Weights of a small GPT-style language model, trained from scratch on English Wikipedia.
Size: 2 heads of 64, vocabulary 8192, 10.2M parameters.
Architecture: LayerNorm before each block, rotary positions, no biases in attention or MLP, untied embeddings.
Training: a variant of Muon for these matrices, 607M tokens, 9256 steps.
Each number is 128 + 24 x the weight over its row's rms, rounded and kept within 0 to 255. Layers, rows and columns count from 0. Numbers have three digits each. The size before them is the row's rms in percent of the matrix's.

# down: layer 5 MLP down (transposed), 704x256, rms 0.0943, rows 466-585, columns 64-95
# gate: layer 5 MLP gate, 704x256, rms 0.0552, rows 467-586, columns 64-95
# up: layer 5 MLP up, 704x256, rms 0.0554, rows 467-586, columns 64-95
down466 103:118123174176153139101101141103145085141136138108137168120117116134154123137151093113163117140126
gate467 085:140136133108114128134133135142133092151141121115130135173108091135180122091118119124116095081151
up467 090:118121135135089098141122155126132124127122161104128092110138136139160154133143136114137084081101
down467 092:154129140146142150138161140106110128112100146120137116125139083116183127080145150133123089114083
gate468 099:086115120114109115100137133111141128142100168139150089138099136141127133153090103118170127106145
up468 104:107143116125113136117113116142125108117113121123132185172125092155079150085122127141124125120120
down468 103:116105129147121165166145139103125148143142102108143128173147145133108107109129116073155145153121
gate469 079:101147095136097132091151110128136138110127136123085162151177163123172123136140162152130091143127
up469 095:085110101127159117144152122113129135161127149120131097122097132149122147110138139151109166181149
down469 066:123112124161113140098176124133136112120131113139135129149155144103184100141069144122138154114121
gate470 105:098156143162108096103116098130106100098108133124113113085135110109115081107157096142104100127143
up470 096:118121101170105077128123140122147124137123145085115125102126096145144132104165128133118086140126
down470 104:087131101169118166122138100099125123136133101109155110136124146111113131098150106126182088156106
gate471 099:144128143162128123112076099104064149167138147117150155119121122120128136129107152105151126105183
up471 096:147091129094149125139108131078115180130153129144138151170109108132109121157123110141155134130150
down471 094:136162115105098117116142144131131082083137141166110114081119158153113097134142121135107153146124
gate472 117:128147143105138139126169124132104097140158177132141103116122103104103120117142124084132119131140
up472 113:126102128096159184117087131134145126175095124144123131128126141156160130113126120120101153141134
down472 107:128161122130107112096101107170094107143141124089192147136089137126112107135124133168139141098088
gate473 069:154125112145110173119119154123145115086106129109112144165124103130144107157125151116172162102125
up473 076:113158135133119171103147127128137131103118142105161124132147123137105156184095161128164124059120
down473 092:116124107110168112104118123094165143095134130120126147150128119096092183148143146134149091112165
gate474 108:077114172124110156153144159101153111112111168150151160130120154143129147116090099193108088145139
up474 103:120139124096118135108130084101155101102123095177142140180141095125109098144122133116126124122100
down474 106:128117077154145131166141154147124154147095147117121102076112106158127135113167161179153127101127
gate475 120:151125112120135100124129154117137124135115140133165093142123094127102131115149150170167095115115
up475 109:179132125128168123130119150129119122144104097091125136160152101090108175132151149144129106132164
down475 098:106138138128166142176123122123097137090140149136126101097131140140120156115160108148095148162122
gate476 093:124151144123156123130147112115142135118131176146164116158135139132135148142079153162132128129113
up476 094:078151159133084134145142121122168120110086117182177130125099118083141123099101147142150090156121
down476 095:164117118121098144141124138108106147120131131131126169097125126160122126136115122179112125186130
gate477 102:141116127106143112112115107133137158112147107139150136121153133156129174143125117104142119130109
up477 107:121164152105122139128083132112099180115113153121169151125143089152138153162137135117111116148095
down477 101:141178129119147136129102153121158136129140143110135118124114079126102161170166111114120111137150
gate478 105:151155121111166091108194108112116118143100102157137138106145125156170128119182140152133143100105
up478 103:140143165179142092089087126113139117144142117149132137101111080127184160123154143115135106124063
down478 107:140105101130140086136092185158154111147096134145149109118111147085163113144130139134121172125132
gate479 097:107137123140097195144143104153131114072112120137114131093122092105176186134077126066164104170117
up479 099:123120133119108141145139101128120129118115099109124110107138133137164137140146110091092135150139
down479 104:158133164190110087133164130080139105096120099105096124120125146134164124121131143101133111180087
gate480 100:089167117131170136124123135127157133089138141098070088149124119163153136150140139162132169165134
up480 102:145095127165151118102143097108115111087099143084099063143116099164162127139154143112132135102106
down480 104:134125133121064155147108172179146161131126101101128169136116146123112055138133148111131099088085
gate481 098:092159128119115114138151107092138116101147144152154141102126105110131109117160120145138114118138
up481 096:172138127128151142088134139150120112124175134115101132161133120163123147168119139170116126161054
down481 108:162119082123174148141125164159138094151163093109087112165137143128147092128063128148132067110081
gate482 093:133127180121164127123156131139146107142098137131117113127107113140148091095143139121100117112144
up482 087:121170123123092121165107132124106179094121120112158158120162117141172168098136094099166087117129
down482 096:105130124107093155135071134124143128135091126131124118119170137136110143151176148105143111115186
gate483 116:113156111142145155120101105139144097153146097129135142124144164145157162124166149140143118132114
up483 105:127131138151114099096147165173140135086121145111137113099099087121126143091100131143132118099146
down483 106:139148091098105146101135170097124144077119105078095119104114166105138138104128121128149138188147
gate484 109:139152187114107132148089105122135165138095100091151130146097136188110091153136122142130129068122
up484 100:133134130125126184097114125156130148142101138123119106116128170145153135120107136069188153100149
down484 108:135161081130122156109127129094136095148135103111130116151095123117116137108132080120119112153109
gate485 104:108133102117148182130134160099145150105154120108108091194120088170107107118088106129149107114130
up485 100:131107134119164123134136070151125098105161133094126142094126137134171130126148148125147140137081
down485 110:159120149109163118108110119110174122141163121120157128107116133155070122159118149119171134150158
gate486 087:156165170157164138126160107129129149085085096135143129135128118129098144155135169127131128114126
up486 094:141106114090120102128111128101102120103143139090120127131163165131141139106134097177100143136132
down486 092:128110118175147178118142107135130154102125157092142114146107149139138133163114109141131115101153
gate487 072:136117143089122137110177164185128146124153193104115105166093104119141144153178137138166115143160
up487 083:113114096142110088151147129095116088123109136143149117102159099129160127134095088127123125177123
down487 090:129149135152100132141154161163081100132119142151098135124120092136176088119090133127136150205079
gate488 092:104137172135112156106127137120137126132162187148140112133118134103093122085140168135119140134088
up488 098:135119126122096093130102135089140112108152170117160119126141129081102165108145169148112141158127
down488 093:144117149154122157123172122125131131159145110128081111109094070120146121129127097155156141078168
gate489 116:069146193089124141135123145099125123084152150081147079158097166119130124159114129129147103138116
up489 112:112141124128136136135149134126118152138152124156103113117129158153146130107178143104133126128122
down489 111:111149138145119094132137175151118141114133089138192131161102123123163120099131124093153164096139
gate490 081:116187123134143107143162134129113114110142103129111125102152115117137115119127123149161137145115
up490 095:142106170144133115069139146158177167159116142168126156174163126116132111162138194091123081107144
down490 078:160077139116117158107098132113147164139105071142125126161157116129092089114167124091094121090143
gate491 107:114116131084120111145121109098167134129148121153133143130164123139112111144128091139115097140149
up491 100:128139116148104091117106118116088100159059091083114137194161137178116100093117136152150152125127
down491 098:116116135105139158148144122110143112138140109125174127108133131094149120103119138170115148130107
gate492 107:080146142140137123168139094120137059114145112142103196131137116105112131156075123119124126078143
up492 094:081122125130126126123128142161147085157127124123095158163144142124129138126150118143142147130116
down492 097:134130136138149128182149144162124088100130097123156111135119130136166118127131107147120160044146
gate493 110:118119106162113157106089162139091157174106158095120155143133154125162126126124108129137118120129
up493 104:118127152149130090123115110107106159149123133135124105126161083142101137160099148127116106137086
down493 107:118106146083181153126103127143139148149175121140143115119117125171136133126120130130121091108116
gate494 093:144141120102157170154075085122123138164118161122128152121153153151108103149155129085120137123113
up494 095:137159115141171121126116112092122148152124134142091124177106129131133163118174139132090172114109
down494 100:119161138164127115132181143148174109062091106129133109091098159178155112149105137120135118163082
gate495 100:129156161096101130166195124103137115116140135087125147124108157130128095076099113164147177098143
up495 103:164102154149110105146164091146126121167099115075121131102072091128106105117115110097186134077134
down495 101:095166161110180087131101132130114153111155111145087110139113160155132124158143194167125106153159
gate496 107:076161106118151125128107143138123156118128117157105114073159125126090108114144158139096144126101
up496 104:119114126118104127103061121150107079095109142092131138128086165149197136129146142109122102126150
down496 105:136144092096140112155105107167122131127145135150093118174138134109133168089121132104150125164145
gate497 079:146132132133117146160154153135109147167123157124125110101105113128119134086144183139116142101111
up497 085:124116131125154127134123171141154094136124135136142108084125133118084155107115149161070140143141
down497 072:111133146152101132149163157115128104114104152160169157126153102109146128141102113098123170145153
gate498 112:099126111099085114137121140127108129112122133104161125119062129135153116118142122137156082132107
up498 102:135140142122124133157122145103103158096103092140135111129120164121179148086140138110098125134145
down498 098:179121114102088128135144128146139099115114129117139130135097151160121138124139160095115144151061
gate499 109:137093135146104146126145162102137133143139091172132162113204116154146128092164156171097128150115
up499 101:123146128112123111141100111135127163135137167086139125114124155156085103155149105123145127119124
down499 106:152139116138156135104091081153126158131172144092093087103119163128138120099149087111117134116109
gate500 109:131105151117094137099148136094130150129128134139167174086131137136138143128109137151116121119096
up500 101:122105134119125133109137112136161110097120133089135136125148145122115107144130128102133097113116
down500 104:156150153133094121110173127107111122141139163176104121135115150153151147126145115122096141122112
gate501 105:158117128113090126121133147116146163116141111124118149129098170147140119106147117118155144140102
up501 099:165130132120127115150143168135136178089157120128115141131073111097157163092149114091114147116123
down501 105:140168154131121097137149154120108131121173108127142126096105083104134135127091121156094124154112
gate502 108:130138173107092108135154136130158112141139157110136107127159127129114145132119129104158121110139
up502 106:185116133135124159141147144131151145153100112077127129095125133130125084131113123160163114122154
down502 112:094120154133140144097133102106128121092096107104140125127098123094139149111141113187132092116156
gate503 104:099123148149111112128078146100148162128166141126145147130110120114120119132128111121114119094138
up503 103:161100098166153122109112112110103097138115099139136131154127137125157121119106126098138164126125
down503 110:149145132109093143121126100108134126127147120168125095087177125118164087095128149145115181089126
gate504 098:133176157135140101116150105094114119153138133144135137123113142138131097128146171153155137125112
up504 091:112143178106144149140122137152119110121117140123112093125168141152104103138162118151143116137100
down504 099:104099142136174155147148155130126147129152090078109108139164138112106110151109119142175149142099
gate505 102:139115135133120141102132114105122143151151126144097097099084125092108139108099151133121147130125
up505 097:121131125070122092136143140124190111123123090134127154140085123150129160149116113147088158132134
down505 108:114103112110131193134172146165148147124150110089065163138163130140150132122144097091089157143082
gate506 103:127128132114126093132175160098138141121126095200127135132073161112101134121128098118153100107112
up506 098:097133123084113138107186127144098123170148122102132134108140109134114137158115146115073142075134
down506 101:152097133114129139141153097173106111113129132122144129138135142137117128112130087111098113109140
gate507 098:110130104128104088077139111158159148114133129154093103155105160144132137136159113170142097143141
up507 104:135121108117118167113154081128161178171155110095104123133096123134134147140163107114145130146138
down507 109:154132144130126118156127120161116092113144105123149106152158127122165154103125098132144122109133
gate508 086:133113118144152116097077155169132125166123120147121101157113157129146181137096078143115136129136
up508 088:134111079105161144174175132127111114097135169089186116103128112094128132123106147161126146178138
down508 081:091144108096145133113142099109152154097141129139100125140105168139142139106131094125124118124151
gate509 108:157142111144116133121161148132094122148165116124169095070123141135129086142118141109135095109157
up509 109:134148156146162134139108142177157161138096095152146120134154136184108106141121148146140133089162
down509 112:140149155104132098109088135123127141096136083150080108109075145162120122132110174116162157152142
gate510 105:131107128138135082086162124170091140149114166167103162117154108121166153170090129163054094074126
up510 106:176173104128043143117124129090128141123139098093106117092120113187096126085182154132142137134138
down510 100:112134145109172120140149104120105113140132145115136139124100136134103163118146134095149111118098
gate511 115:098156134124123160163122168112119090134104154151114152146094181092131147072112186124102131118138
up511 106:146166158120109117117136128162131131107122160194131138132132129147148102131108151159118107097151
down511 108:126097109151099148140152178091127194158128130146144092158132101134091155171103151074151149106150
gate512 097:125145150121144123138128137143123162180111114132131114103153203155084126118105122148160081089138
up512 092:165086114107111136109108150125127134106171114152159139110128101111168126121093107114086175152131
down512 097:149139125124107135095128119112116138131153111126127094038150103110097153130150131075144215136120
gate513 119:167084146154139128153159155121148118120137115129135153093130137114101078124144157111173116152141
up513 107:155144103141112113168127115115074125129126119171131099109125141130122128124130137139088128108129
down513 109:133142137125117115109158108169121131166149104132141125147090097151168094100153116130122154140106
gate514 103:155138148138108125136158118122129089150100124089101120119110090116095104126136095126097118117139
up514 104:171114133146118151111156089184123137120097137115120165115122192124179133137088156113148123110181
down514 110:158183133087130147122138165157129162175140106130113133138091106097111160122105185116098127140103
gate515 098:139108101132172129124098186123148162130146111131142157111136131132115130114113133137134111098115
up515 103:094155087107105122116137097116083155126151149124141110108132141165109159138120142109135118135106
down515 099:127082120102096131098135123123149092153122131131153140195159128159119138137119092101119143075151
gate516 101:159102060164099146116173153128120162128176065108138117109120110091131136149070143132185118142100
up516 103:155136113130167192134132088114133117130099140121122120161153134108143141134125149111123111103093
down516 104:165126145131094125125129114159127122119106158122107132040137136108147116158113165116098081135109
gate517 109:122132124093123166115115124117115113108139152124151122111169083141125108098134146167123095114070
up517 105:109101153102114128122115118124103112128128128122146138154165101120169131120159129112131094135109
down517 102:169089150120132138097102133082183143124136158113100141048133120108103113104140131166110141185090
gate518 122:109144137171138079137101134137115178108095160072146151114122141135116106123139142164121138113114
up518 108:153138140149129117126125151113132103138126175145150143158142100145102084130133129148094111160121
down518 120:166142167108110118112151143148063143155141163098087112157100123091136156133160092125141098133132
gate519 082:101127120116144168188134119082135122185140132106126140096045074110130170146152114125116150146114
up519 091:134148159128125115143094135117122160163149122095134129109124169135161133110135142075106115112139
down519 079:104133098140108109130146108130152127072114134108088171087153129102148104169091171157177146126115
gate520 086:091163125123142134130148149133141125156121153142165120119158131118124104134144126170142107149174
up520 092:102159134120109104158128139145146112131099113141131150115211153144109108094163146154158104136132
down520 092:156121110144097122144135178115158155074128156170142152120134141091149100144106102143160143123047
gate521 104:144122156148152139105119139111121126144130113142136150144141144082116081136088122113134124116137
up521 098:126113118131127120106126122125145098137168168150154177138133112161115132119128127140163129159129
down521 101:165103110149149132103119172093121099122143167117124145167089124147140160123131140115101134143105
gate522 093:094142113122161142133129134105067070122124118119145145151115119144122103132153113094161129074125
up522 094:112142135130110120108127087132126128096105110153145149119158115128110138113143134173113116122141
down522 099:136106099122140117125123092125116114110095121150129129156111128143150118119103144098139119170132
gate523 108:114139131186104121142130130111115114086146117129113142137096117114116097096147129079158118142144
up523 103:099122115104145107097135104106118100134128131140165123107150116112154141167141087106139143117057
down523 097:126093151158106148117154076110117116086139149121129124136155116133120124116080055137113141105103
gate524 092:114154170117133183116150170114117154099132105119147114119135117146132109106124137135153114105093
up524 099:122111157177110133084154091097064165098116118139110097137154141133124143093133165131153130164131
down524 100:144180168147097139103140106159117095119109091119100146122131111171104109131093110178088154152083
gate525 086:119105171095111140119070114162075113114130099164146165125074119119109131163172123158155142109121
up525 095:134087176137148131084136127113157137130151145118104116164094098123166154170129159091170115120139
down525 096:099118107151127110140134115098128112136136147164134132144122129116098154181175152129081091135131
gate526 095:119154162093110100149132138084103128116134144130140124108103164125130125165139148150122107097175
up526 122:140114122177107140098165138141160159123105153153151145113128096137160137133111135150119111127158
down526 126:147135121125131140133168155151124167152127110158157149145162088123166113135101123156132090151092
gate527 113:112147154121129122127111112128104120125140117107129152144133092128114137106152144100150101099139
up527 107:127131101120136085130147115122148125151142122127154105126118136183160158138107153098163167057092
down527 118:107104162088135099119170135106156166153113154130123116156124157178111124086099104140152152111111
gate528 096:121126126133111132116189152128187136135106163143093152146134101112164148154134124150166142140147
up528 105:136156144130152138107071141106085138121091142144147135099119124124123151101142150130104151128097
down528 107:132109128104161107099085107116137129170142105125154111125126115113120134098147115140121147043171
gate529 107:120141082158119133168117158104138142162128150138146117100107115165135176102096143133132134115115
up529 100:146131111148131103118119142118124160131141129143153138139103152132115096145086134098151155129145
down529 104:114114080171139099114134138120141116149153152089166114098112162115127107140122103117140166111134
gate530 096:150119132160143113150164094118113149136116121119158142092125121139191145087095155145125111099119
up530 099:151119144142133105154128126148145123149148133149142127181133127147150122119123119148138115128098
down530 098:146126090104124132111111149148113130147151073174177099131156153146157098118109169113109146147158
gate531 097:151150117137148139134109146130117121114110153142141127155123103134125150102143115140135105097137
up531 097:118129155130105153103114154161159085133129156082106095142131134125143142105151140175111156139125
down531 092:139179110119183101095136171167118087189135179112163139158155129139159146134107180132107069103127
gate532 086:096168157115105130123126135105129124116127116123117158148117130161130144136092115160122085127090
up532 093:145109148089120115130125116100139131096137160108155108139107163150164057105115100125133151147151
down532 085:106142124121144111112160144154132083153106198147138133099131106128127108144120135141141125158118
gate533 089:083136177147137104196161113113143134158104115109150123162152090128142152180144118136128101124114
up533 071:106108156146151111137067143147116146150129118113141135115114106135104128110142116120149067088124
down533 086:115081102097147145113098116111180155154145125119155162130117192141120120131164142147116112084174
gate534 081:089125143115088140096148146117180104115143142176136125076130127140116161113143113182172147110130
up534 090:101126186134167119138117127134141100116138108148162141107152133102083102123124094162158101126118
down534 077:119176138159101162126128130138142122166135112126148171120166130129105136139129089122117104116088
gate535 070:165136144160108148138155132146138119123144134133090144111135133163134159072133149119096112156170
up535 090:182125140146097126130112137118108152093118148113108104110125154114129080128130107139116182111156
down535 062:128107121152131090137138149128095118074108101145135137126121112168160140174080141114148139106127
gate536 073:151104135112105108128087105140168154129133110120110148121141111141146096137137133086111147096131
up536 092:129149114175131144157169178143105120097100164118119120121123148098139121112089108190136173155167
down536 084:133081121144204084145102141121143117120078143118125138171148151119132106172174144163125152044139
gate537 094:144145130141105111128106141122136145113116116117131128151175105102121080150137127151130122122134
up537 092:125092144127143131158099152113098167140119092147097081184161129116108108131136129147098146110091
down537 092:132138123100159127125132102139158114098143156140086115131117102101145183128157131086162104157056
gate538 107:096139131181116166136158096119144119104171116123135089091118129064072116116134149050163124133111
up538 105:121082106106133107090133116121159147119134131091130102162156126122142147096129158171104126116119
down538 108:125129123141118089122132095151113163112122125135095165142138152109124169138142175093140154112176
gate539 108:074113160113144117140105104097090153110132119097110090170117121120128146135140126098129161147149
up539 110:123100122106151146149131111116099140142111102147166177113170132147089189111129124131128137141128
down539 106:122100121140122123103139108142173153164130109106129122103112123131162115125141121132139145075103
gate540 081:177123159132163090159145143134108137100112174125146121190118137121099117130124121139124086126068
up540 098:138169119163105136120137136130178129102096109125127136144132145087154162178150121155097099093127
down540 080:112131160136065136120142132143118123089108144145108153126119095162143122142136096160103124125106
gate541 098:090121127121119116140156133149110140118068163155129142091134108088139144102119122147137141119155
up541 101:123123103113138108131143111131082124094118119148161137112145116168164145132153182110176138165140
down541 103:098172133129144125152116100088129075102144126112092127114108152109145147129076163131166144132131
gate542 084:132116109156106157117133123126122127142119122139128098115156147138139076097164149126138107178147
up542 090:129167118116151087158124125175136120121152124080116162126107126116165127134103120117156158101112
down542 090:126167142114165103126103110089112119143174143131127130125112126101102117080178134116155088170145
gate543 122:132094146139115154138135150136158135088138118089145113150128138129127109103130137118119137153154
up543 101:107129143138106091118115087084149138139176131136143087085113097121135127135087122126170145093110
down543 114:086135151157129105125097128135141129117166088150127137139092150119126113101168125145161161122133
gate544 103:133146145157109145125098152105098169152167136120112157130121132152151113145081115169123114136171
up544 107:099108107121107153104121094116167144140166097116118092162118173181162090115122114159134122116093
down544 105:112089111140093112110126127130101114093154171139116146085112144109096138149146082120090096107137
gate545 076:140126166128128151122140119188180123115108102119150119111104100121173097139091119154126108136130
up545 089:155130138146135126109144103143096117126139119117136150111110153122120136151125124159151071115105
down545 077:133132132163159127110148137149165117102065106132166134133172138118157163138051142160117076121111
gate546 084:141126129090152133154150125118133088159103119155120123170115080112135102104135175134122129120129
up546 094:076129099144133128098147134109152156101156145151162164140101136122075154122089100132095130155170
down546 087:100089148115136107158086156146116156095147161128153135083161105120133176132138132140125137119135
gate547 103:129138157140146174141156142148140144100099147121141171146130112125126125135093058108116066136136
up547 097:146137129134106124159135135116148174141163074092126133118167093083127121133161102151102145094132
down547 100:116148096142115142093135124098097100139158122104136088126135126103127117116120090127111135124163
gate548 080:124108122156150118160099119114142109146106119125141145106110085150170152129110105095149130154117
up548 093:120169111130164163117137134079123132112144127133111112109091170124129123119154103124115114088091
down548 079:128150088165157142126164123156167105117114113125125133128161143165150159149107111133147135117111
gate549 105:106117107147110097119093112116144125144123126110119107137142113106149192128118122090104119129091
up549 105:129140141150171104104146147157100119148089177126115138153140110140117121135149098135140118128143
down549 109:129149140087126125125119153136130115124147104165158119115123110138140091115126136094164192100126
gate550 107:136121117139136109161160102155110107135112157128128165101171182105107107118153103145113125100147
up550 103:184118111187148132099079131143084116124114159137178124115138146146126134154113120111130139084094
down550 106:183119119098135131143145173113169096141114139159110166123142064107119132113097091129113124123131
gate551 099:164151156148093134142143145151104161180111091074125129152163137101108107114130152178096116108139
up551 100:122119167113058138161131128088152138131143120128137092144138126105131134114161142140099102138154
down551 101:095121097146164150106141122109125122181145106149112134128103114115156126167108124175171176115109
gate552 099:104142149123112140145126164098151141144127102085116109126146147117140109089097138124108153156145
up552 105:091122136141142118107155149125143140135148126112107086170112164149121099090103082136126164162148
down552 095:156163153158139132098108118138125124124117107165077148126155138114152104125106140170102141137141
gate553 115:117088114140138109129096146084137120148126136143141106101166144128130102093134116102133122136091
up553 111:112104118150146167130131147143153153120109109138151076137134129110129110124127120142129119125106
down553 108:138169140166167154131145111116126102159116151111130128187106148153119147108127100137109125129108
gate554 122:154156150080154159117118122121128156116116119122169095136163085124098134166153114121127098120134
up554 117:116150126135127116096152183091144136139127141105114174113146157127157146136127115117156121135138
down554 109:096158091173125074112119139131158149136119174152135150177122124181129137133139152127106093159147
gate555 083:117125118147145160116133137140120127120157104106115089128060086116105124126149111116114131154113
up555 094:161135091139121113104131138145161168152124088092101143114164165109124137117190141103129100153114
down555 076:158131129129126118146170135110144097136095119153159157089117128138139110113131115129121109142125
gate556 105:110111106138114115169131116151153093106133144099105131139102127161115158155128151149145098132154
up556 095:145098147132126093124134090153123131094137111117168141118115132155125150110149101144083141107103
down556 100:127146124129147128120133181106156128143096133159121129106122112136163158134153112140127125191151
gate557 092:152160146130150135118149102167093106146136125119134101133166160158095142138177096106116114145179
up557 099:127147099124147099139119135070137121103156112134138128102087141167150131132118128177111123095099
down557 084:148116119167149161139136102129137161189117147127100126118149101142145104147150148132140152114115
gate558 093:141138146145115160115106117148132118116172166127086099153159151106096121147141159175148150106129
up558 101:143119117123134089186121097163118126118136116115125155140173117103108078119149125118136127130128
down558 103:077107127120133077136117133118143130114103137127126148133154113121150154124088136132163142167156
gate559 097:122129130150099150164135138138132156148130144136089117120119116132153094124097112156113142155167
up559 096:154149105139124117172172099139127153099132119157143148100115118200120130127146127128161098092109
down559 099:082131099122128137139109160137107111132120148128167159129089146161118155098101142127127157137106
gate560 111:127135153132115071145141110084114134124155141125129110113125123100128118149135119156162086141108
up560 114:131102150140139118137081146115144157133131133123116163124129128144130096111086120136080109104124
down560 123:105145119127200167150087165139177117128138102137144143122133087110136141120118110122118144109123
gate561 092:105146114128126098149114134115124154160108133107135150145080147134151162100056087169115157126168
up561 099:158132109117114122160143147128119125108121108145145123108160092151129099158139092135149134155119
down561 098:115099088139103133134137133166104164114107125163134150172102151098137147145114133102139174128158
gate562 091:118165160115146109118139159126167080151137143141124119140132130154146096100129122146150144131114
up562 096:089104137111134107138160118143166125165151148130124160141128123113147142071123118154109101092154
down562 092:094134180135080106081129136136113139105124164130142184143105113170122102149117090178117142131076
gate563 110:096126127157175104153180131108171145151125149130102126141114102132121181110103184137161141105162
up563 115:129110114151154102132129124132103103114125162167128116128155156155164164127110138134164093093152
down563 110:135139142113142114144164100140116119134115098142133113169130194149087121126086092137121124068144
gate564 082:107144104105104132115108156110140099130093099121115109102138133116124165113143155086164115131160
up564 096:118123140112096148111140137104135069146115068111145074127138131133095159144160142109116147149136
down564 077:174135146104115136128156113116125117078115132116111144142086141091109153136106111135132121113133
gate565 096:145105124129110103153114154124137138122131129132120111108085170141136111157135140164162172093110
up565 106:113112144126123127121182129184115125076124115106159145133147098093104165120151118162084098136153
down565 096:163097180148074117096132121121094129132168121123147095099150120152100128081123121168134127109094
gate566 091:123104135156141132153173151112156123081100124144074119117119141106128125146123126141166145122110
up566 100:061136110143104088116094111131109162112118115143153140093099095136138129147133108144116098138147
down566 095:147129127154108122139122139137134123161123155133163096124121130091105142113171104112096124112131
gate567 099:113167114140141146132118107162112140122109112116114107119149103172136153074127136146096091151144
up567 102:139144159127138121081135137151101159116109116137121157154161099116155190066131122118142110116153
down567 120:098183139128160109096125147166073147110113120143110115168165095134125120099171109125102112101125
gate568 088:149143141127110147121151121132158083137149153134165145116113082110108125128139167175137142147141
up568 089:108123165113129143127141136076104175156133114170130082147090097146143129152150130115133121127110
down568 082:143111135076143118180112105115094173118131145094126133159155087188134142090168095116114138124162
gate569 074:130162171121101151143121173162119095161129126112136107115116107137172112193135107152106134121123
up569 088:120143141122117124100137128085120105131146100127133077098173110098126145150151169163118164125152
down569 065:112105142108159130113070099130173132168141135111119126142097157072116089102190149154134126092156
gate570 096:145124129137103145145171092118146110158080123097134108142142122126143140059112139111146118119104
up570 102:121090119162151094162111160137077111100141108119131146131124126152107136122086147113106114165123
down570 094:148146107112087167107094123131162168161135125081103137099104127118136102142156119156105104167117
gate571 083:144087110133117172134165113154139106120102088163122099111100157097138108106095104145142131136135
up571 094:141158140142125135128099113145118103107174133147143122152126079136090146136164182103128119149121
down571 075:183088130128124165120101106136120182103143150150134081106114115123137113109162121163083111132126
gate572 098:137079130122141099167139128101098111137072144162125195157107177132144110090121120117106120136126
up572 102:133146109100122142141101130164089143112183109135114100149152102176147150152150100112128145122163
down572 101:109149128127171100079120136146132170119127149116126112082172106135107127110138123122133132137154
gate573 100:138122088130113130127136117081140129113149082110121160113127110122152157125119109140090123117115
up573 098:109134123131119136146077160096121118127118157174170156097111153103129106113124159100167116112200
down573 097:130095113102144086154129119128132089116122101092138101156136141135112135115132159133083100106115
gate574 094:137137148124136122129176186133129129108134147149136103139133158125102130064193116071088117121142
up574 100:087113115147116112168119122139131110113144087131143141139123149046096147140097125159144121134106
down574 093:179121137137147111103115111118133088151117119171130161124145158157150103135153134125142161119114
gate575 100:106103166117110137129149137047157136159126150165123124154122147113126111148154114126115115128122
up575 097:155093108118074135136128117136119123156148133107126136134111121137089120107082173161136139115131
down575 105:103106111128131136140114128132146072090129157170094124129101114148188108144136097114080162126113
gate576 097:062123089109180111148159164116105112120126134147111149141159123121144137142113185095119147114114
up576 093:133129118123136129153091114137103115144121113135106119098104144173079088134126092094129161106164
down576 093:126085171141150142129096101142096155156133082099095143152151152153115131134123082179123150054134
gate577 089:133144141117100141143122114148104117136156175123087117140176169099118149137131146152116114150135
up577 097:154147117121122136144130088138109105121143155134100122134136125131159119092131136122129102155148
down577 082:157153147110166107127164111111155080090155126120103150092120115117115160143120105168160095101133
gate578 085:141130099112130128157092126156176132120132081129133093106131115136092126138146093110102089117113
up578 067:112111162080146111151133111132139139155113126104124105149141145080147136091158099139140143127148
down578 082:089113110119163130106127121095157158142144122122137148152131162129129139134177138144140112101201
gate579 103:130168163098158096134167141152099107114125107073103147143155117128147084140128065187101120114133
up579 104:119170191139161113131137118138158098141128087092088149150123133112088147117150085165132158144101
down579 103:159122125138098155118101125155137148155120058110105112128168106123191106120113100138149130188075
gate580 108:111102080118102111146122117135151101098139150087109124101079137118152154157133148161131114103115
up580 107:148121115157119085109141146094115137131123121128128091179145111102106161122129122132140139148137
down580 107:071129149160157094102143132123128090100126152119143127169095135137130101137137112147142122109140
gate581 092:085183141161104131070174103146136112142122110115140173116138102169145143089083091116105105126119
up581 100:106091161116119147120109121127146137120120146121149099129094100134146136149127109143097171153132
down581 100:124115137184176118105078123149127105109098138056120146100124073161125106130124129141147081107098
gate582 109:126091120146081088135127126139119141118119110124145157130144166125124092117118147127142136109111
up582 108:082144076120128124096123100136067151152101131128084161138131127111132101119147149108127150137134
down582 104:136138095178144141142138136156141087156142120118146152146121143138101202163125161132101100084136
gate583 080:117152133119109153154162115109142118116112105143156155114096122173160115147106132129109128178148
up583 093:147157146122162115137160156134117104127159087101099107125130135170143137160125129148123094136145
down583 090:160155156161103121119181167125146107134122118149141133112155101139166122131076133119137117156139
gate584 091:105098108174123109085111168139104105114118107121141131120055151110132141137106146145112137152159
up584 096:151074134173131109097140128151124130095086111137122121101114207152102102118115128097128128148163
down584 092:094136124094122125128138128121122121136174102077112170167152087139150102096096099107120098140117
gate585 103:109133119089135111135088123129089116092167123103144115142090128173102109108137090162112158078123
up585 101:096145131116134117122149114148142106166118130059115146125100144177150110084173104167094118084120
down585 103:135164122075102159119141103162110142099124137123116120146137136153102171129192139138142141161092
gate586 112:092127171138173132193144088129087133132127091133163159105104140100073126121127151106150114151111
up586 101:152143102112144114155131138104077153080117132128159108140156146125108146145140142149114098129133